Weights of a small transformer language model: capped logits, 490M tokens.
Each number is 50 + 12 x the weight over the matrix's rms, rounded and kept within 0 to 99. Layers, rows and columns count from 0.

# layer 5 MLP down (transposed), 2048x256, rms 0.0383, rows 1052-1077, columns 0-63
51 57 48 38 52 46 52 50 20 43 64 63 52 39 38 62 87 46 59 48 42 59 37 56 39 44 47 60 60 41 42 47 60 43 56 40 37 58 37 34 27 51 54 62 58 71 92 64 41 44 44 50 52 49 52 68 66 67 54 41 42 41 52 45
35 54 36 43 63 42 78 53 39 32 53 43 60 62 47 55 60 33 35 44 75 52 59 44 50 44 50 37 40 42 47 45 59 57 61 44 38 59 52 28 73 37 43 47 43 36 40 55 71 58 37 42 33 50 40 56 66 54 67 65 51 38 52 43
55 61 56 44 43 44 38 37 50 62 61 60 50 50 65 44 57 39 46 74 37 42 47 51 54 47 57 43 48 74 59 68 66 49 56 46 60 43 49 47 44 30 43 65 63 31 30 58 54 53 34 68 59 68 56 63 57 59 54 36 35 60 59 54
47 52 23 53 51 60 50 75 34 30 36 34 46 76 31 39 41 59 54 43 72 52 50 44 39 75 60 64 55 61 58 42 69 53 21 59 27 44 69 49 46 62 41 42 71 16 42 63 34 23 30 23 54 35 52 51 36 43 61 73 38 53 55 77
47 56 47 54 29 65 63 37 65 50 54 61 49 67 59 43 56 44 48 55 58 42 33 32 44 67 67 44 71 27 49 67 36 55 39 37 42 51 61 40 46 36 56 51 66 51 60 60 41 50 66 60 55 76 41 58 40 37 47 39 38 61 52 56
39 47 54 30 66 36 48 58 36 47 47 55 50 50 34 48 54 44 58 50 56 69 47 69 26 63 65 48 32 54 58 30 27 58 46 55 63 20 38 33 51 41 60 56 58 75 54 32 60 54 58 52 49 38 46 28 51 55 42 36 82 41 40 36
48 63 58 20 56 63 55 43 42 38 59 46 49 47 61 59 74 36 44 51 45 41 35 42 41 55 48 55 48 55 34 46 67 38 35 44 53 45 49 56 37 61 52 51 69 72 42 45 36 50 42 79 79 43 62 61 56 55 56 68 43 56 41 52
67 59 40 43 47 56 45 50 63 41 46 52 58 69 39 48 46 59 51 51 37 59 42 26 28 40 49 38 40 47 53 40 45 53 40 62 56 48 43 55 62 50 69 44 69 61 53 59 57 50 26 66 50 64 66 55 52 35 35 52 56 63 67 59
36 50 54 52 32 52 47 51 55 34 48 45 38 36 57 59 57 69 43 40 59 66 42 27 58 49 60 70 55 45 43 51 50 32 60 50 41 59 48 53 57 54 48 66 32 56 88 58 51 60 60 36 54 50 42 69 56 50 63 51 42 44 47 57
48 59 22 51 61 53 24 49 67 71 47 61 37 56 46 40 33 50 32 43 54 43 69 60 42 59 54 11 49 68 50 56 45 55 55 70 34 59 36 50 58 45 31 61 28 62 33 21 63 44 60 42 40 44 57 43 44 66 36 32 49 49 53 64
77 67 30 38 46 41 57 42 51 35 53 54 32 41 63 51 71 44 66 72 46 36 49 65 54 44 31 75 26 56 53 36 46 59 30 68 53 46 34 57 60 52 52 56 66 43 13 49 55 50 45 61 46 69 42 68 66 36 49 51 34 62 38 38
36 29 49 59 38 50 61 38 52 39 61 52 42 36 34 24 48 43 45 52 38 50 34 48 70 56 41 51 45 36 44 52 55 62 53 50 55 63 45 39 68 68 69 59 44 44 54 43 59 56 38 34 34 41 54 45 66 42 38 60 65 37 43 36
50 10 45 44 52 34 46 72 49 74 38 50 40 45 37 46 62 57 53 65 78 77 41 53 45 39 53 50 63 39 43 60 58 54 42 46 60 23 46 51 61 63 48 44 59 40 44 45 53 49 58 38 50 43 48 74 41 42 60 51 32 54 35 55
48 35 71 48 58 32 42 41 51 50 59 40 46 55 55 75 50 44 45 49 36 47 54 45 60 27 45 50 54 50 55 44 70 60 32 72 59 65 36 57 70 44 58 29 71 71 37 38 73 56 63 43 51 62 40 48 75 40 56 56 55 59 56 58
41 54 52 45 45 47 47 58 60 81 42 49 62 61 70 54 59 49 55 45 55 66 56 51 42 43 52 54 48 56 40 57 59 59 54 25 61 47 51 24 34 63 48 55 36 48 76 44 30 58 47 61 20 51 33 59 57 60 41 37 56 54 54 59
51 55 45 61 45 37 87 60 35 43 46 30 40 49 54 67 53 49 50 48 64 54 50 41 53 61 35 39 53 62 44 56 23 47 47 39 52 45 44 43 60 55 58 31 51 53 46 56 47 57 35 73 37 52 85 65 31 85 39 44 53 43 61 56
60 35 45 77 57 44 51 39 48 54 44 54 25 36 44 47 59 64 55 60 49 55 61 13 66 39 04 50 43 51 39 51 54 43 38 49 38 48 34 47 53 48 48 45 68 26 52 51 65 46 44 63 39 57 49 63 47 46 53 57 61 42 38 67
70 50 54 33 53 59 49 41 39 50 46 44 65 61 57 44 49 25 38 50 61 44 66 61 46 76 44 50 58 47 48 48 53 38 60 53 51 45 33 48 54 45 38 16 48 32 68 41 37 56 38 57 30 74 37 50 10 66 48 17 40 52 39 75
39 40 46 31 71 61 52 43 48 37 49 65 61 55 63 46 45 53 56 52 45 56 40 66 49 35 62 48 48 66 56 27 56 49 30 34 48 42 40 70 54 45 48 51 44 50 45 24 64 64 59 60 42 49 66 40 42 64 45 61 52 57 54 38
54 24 55 53 55 44 39 52 49 61 45 34 36 54 54 55 85 37 32 51 33 47 62 57 46 47 31 64 51 32 45 68 38 61 50 57 36 67 53 38 49 56 37 49 66 45 36 44 44 66 62 45 40 59 50 61 28 51 44 59 52 36 72 61
52 31 61 49 51 39 37 39 57 41 53 48 45 47 46 40 49 41 31 68 40 45 65 54 39 46 61 61 32 63 46 36 56 59 62 35 14 48 53 59 84 38 68 32 62 55 35 46 65 58 44 42 48 57 42 56 47 39 42 44 72 68 55 61
54 44 49 49 52 51 52 40 40 57 53 49 34 38 51 50 63 50 75 43 64 70 58 71 21 40 66 44 40 55 34 54 48 55 55 57 58 56 38 63 49 51 50 28 51 40 53 48 52 35 49 41 50 57 47 66 48 74 63 74 50 43 23 47
55 59 47 43 75 48 48 58 53 58 53 51 38 39 58 59 82 55 62 44 40 32 54 47 54 60 52 48 49 60 51 50 54 48 46 41 66 26 45 50 58 58 38 39 45 49 59 43 46 41 65 58 30 42 72 34 45 49 68 58 56 35 61 11
43 28 41 28 66 71 51 28 56 51 48 55 37 67 46 45 47 62 52 64 67 28 40 58 37 66 39 43 61 58 58 53 42 51 41 56 55 69 35 60 51 36 47 42 87 58 44 52 41 45 42 44 38 50 52 40 52 51 63 45 72 47 42 45
71 41 55 36 52 49 56 45 44 52 51 48 68 32 58 40 54 53 52 41 65 49 35 60 53 41 34 30 39 54 53 52 62 49 35 58 46 58 63 35 83 48 44 43 55 49 80 53 52 60 26 47 08 44 30 43 46 50 49 37 54 45 38 48
57 52 28 53 41 46 62 31 28 63 63 44 55 56 51 43 53 44 45 25 51 53 40 39 47 43 49 55 37 22 43 60 37 66 45 51 39 77 39 69 36 66 45 64 40 36 38 68 38 65 56 58 58 43 42 33 49 50 55 34 53 73 29 73
# layer 5 MLP up, 2048x256, rms 0.0441, rows 1053-1077, columns 0-63
60 43 40 57 51 58 52 67 43 59 47 58 55 61 66 34 46 40 67 53 41 43 59 53 31 59 52 52 42 47 46 65 27 43 57 56 87 26 32 48 45 63 39 63 48 38 42 38 69 49 52 49 65 56 50 25 47 80 36 61 51 49 28 54
43 66 55 42 48 30 46 44 48 73 53 63 54 52 53 55 40 50 69 65 50 58 41 42 40 28 41 36 63 46 52 38 34 38 62 50 36 50 39 38 53 70 60 37 51 45 45 57 39 61 39 39 71 68 49 51 52 40 34 10 54 44 51 37
59 66 61 67 58 27 54 49 56 46 64 57 47 70 52 44 74 52 57 47 44 30 26 63 67 34 55 38 57 40 50 68 33 40 46 32 58 31 44 50 43 50 18 22 60 61 56 35 49 41 28 32 28 58 49 49 42 44 52 23 31 47 42 50
44 40 60 37 56 42 48 50 38 54 46 46 41 58 31 39 56 51 54 67 55 61 53 76 60 40 62 67 42 71 39 50 52 42 55 62 51 48 44 55 58 63 40 40 34 31 54 27 34 53 47 43 48 43 43 59 65 26 62 57 56 54 34 51
57 64 67 48 50 43 45 62 54 50 50 55 49 63 61 32 46 30 54 53 53 31 17 48 54 50 48 43 62 56 55 57 50 49 62 38 52 54 41 49 46 58 36 57 24 51 54 53 51 50 43 43 36 53 47 64 51 48 47 52 50 51 33 69
77 43 46 33 41 46 56 47 38 47 41 52 49 68 54 49 38 40 48 49 30 35 26 39 33 50 52 59 61 38 43 42 43 66 57 57 58 58 37 47 50 83 77 54 42 54 45 44 54 43 51 53 43 50 40 77 64 82 43 50 51 52 21 58
49 21 71 33 54 64 71 51 43 64 54 52 55 31 53 55 52 46 59 42 34 26 47 55 62 58 43 61 56 35 61 38 29 47 57 53 38 48 49 43 46 58 45 58 42 50 60 57 50 45 61 41 38 45 33 51 60 54 43 50 61 24 40 29
35 59 33 79 66 50 52 57 34 45 52 47 62 65 43 43 50 35 55 49 46 38 39 57 56 42 53 56 60 54 45 52 52 38 27 44 45 47 61 59 51 59 50 55 52 47 45 45 51 31 46 58 46 68 42 47 27 24 50 33 52 63 74 38
66 20 50 50 56 48 61 64 48 48 51 57 55 62 58 59 75 62 84 57 62 41 28 35 61 39 60 57 50 40 58 37 51 72 76 50 33 42 64 44 49 57 56 82 30 32 43 48 47 57 61 50 36 49 52 62 63 43 52 25 70 51 41 46
62 41 68 53 44 56 45 47 16 65 46 51 50 59 59 22 57 56 64 53 54 28 57 58 20 72 60 61 48 69 52 30 62 51 30 50 53 46 57 42 67 57 42 37 39 48 52 44 45 59 49 74 28 53 55 57 58 45 30 44 47 68 53 56
40 36 43 41 52 38 60 58 65 46 30 40 57 75 51 75 50 50 58 59 47 19 40 60 45 36 51 31 54 49 72 53 37 39 51 44 71 51 75 60 52 58 47 53 54 73 51 58 56 70 55 48 54 56 44 70 59 52 65 55 50 56 44 62
44 62 61 38 47 50 44 33 53 48 41 46 29 40 49 59 56 62 42 16 53 51 55 46 62 71 53 44 52 48 60 47 73 44 52 49 56 50 39 45 53 60 51 41 50 67 52 46 52 51 32 53 31 81 39 42 49 52 48 35 60 54 45 42
60 63 50 38 35 41 66 46 68 45 51 37 44 62 53 39 53 48 46 42 57 48 32 49 60 66 51 47 46 46 63 59 42 39 51 65 42 38 39 31 29 62 46 48 41 24 46 63 59 66 37 64 46 50 31 59 44 53 57 37 54 26 60 47
52 57 47 41 38 59 68 45 35 44 59 59 53 38 52 54 51 64 42 52 34 40 37 35 28 48 54 30 65 41 39 64 47 35 50 53 43 68 45 35 44 67 59 57 47 44 48 42 79 43 28 60 44 48 33 67 54 54 49 52 56 54 32 50
38 64 57 47 62 76 55 65 42 47 63 56 24 60 50 46 58 49 53 45 57 32 30 53 63 83 63 53 73 57 51 55 49 34 63 38 52 35 50 50 48 38 47 47 36 49 48 47 58 49 56 48 53 45 36 47 51 43 57 41 41 41 33 59
59 40 58 43 64 40 45 70 63 26 51 44 61 57 49 62 39 25 31 66 43 33 23 57 67 58 55 38 46 42 67 60 63 29 47 43 67 63 59 50 60 52 47 52 49 55 61 65 74 48 66 36 53 41 33 69 49 56 58 52 41 49 54 12
66 48 43 56 49 63 54 57 55 39 39 41 40 53 44 33 50 52 68 46 33 53 20 72 44 40 50 71 62 42 57 18 37 59 43 57 48 56 70 56 41 48 45 72 55 50 54 55 53 61 56 32 41 55 51 59 59 81 50 59 23 31 51 55
47 56 70 31 86 34 65 42 47 38 36 71 53 47 52 61 52 55 41 67 34 41 41 70 41 82 65 38 71 43 61 49 39 55 52 64 53 43 35 36 43 43 33 52 47 50 43 70 40 51 36 42 41 56 43 58 37 35 48 32 47 39 57 49
62 63 53 47 41 43 44 60 31 56 48 59 58 44 55 56 33 50 64 46 43 56 54 63 47 39 58 44 59 35 52 45 53 12 43 43 62 46 54 44 51 42 47 40 47 39 49 62 60 33 26 47 39 53 47 50 54 57 54 54 75 47 44 52
77 52 58 59 40 61 55 52 39 55 45 33 34 47 50 31 32 57 37 45 57 37 41 53 54 68 50 62 44 15 58 19 51 55 55 50 75 55 49 65 25 48 45 51 44 35 50 49 32 44 41 64 56 64 57 52 38 40 53 54 41 45 32 53
40 72 41 50 75 45 64 47 45 41 54 37 36 40 35 62 65 31 34 56 52 41 34 64 54 88 53 56 49 50 44 40 68 32 24 53 40 47 68 46 45 60 48 59 46 55 31 66 47 48 43 57 45 51 63 48 56 42 39 43 46 39 52 64
50 55 63 51 52 49 46 58 36 61 46 72 59 70 57 58 44 29 51 50 43 58 30 57 67 45 62 53 41 53 43 51 60 49 51 62 54 49 38 38 39 48 45 42 41 67 51 51 59 40 42 50 46 44 20 42 30 51 46 19 55 55 36 64
47 52 63 47 50 33 55 59 57 52 62 40 53 48 59 57 44 48 60 70 35 58 60 31 61 41 63 64 31 21 40 32 49 43 66 58 46 21 56 39 53 46 35 62 36 38 55 51 56 50 41 38 52 41 67 58 57 63 58 31 47 47 31 23
64 45 29 45 48 54 40 72 51 69 46 67 56 50 52 56 40 46 41 52 54 14 50 38 19 46 68 42 34 39 53 26 70 38 71 56 56 38 49 53 59 60 57 38 40 62 56 37 55 41 31 46 51 67 55 46 38 58 74 52 37 57 65 34
48 42 71 71 49 37 53 69 54 36 57 51 69 51 42 53 56 57 54 29 63 30 30 30 56 49 56 28 31 42 57 46 54 24 49 45 40 51 63 30 45 50 49 47 50 67 45 55 59 59 51 39 47 41 44 58 54 44 66 21 47 34 57 33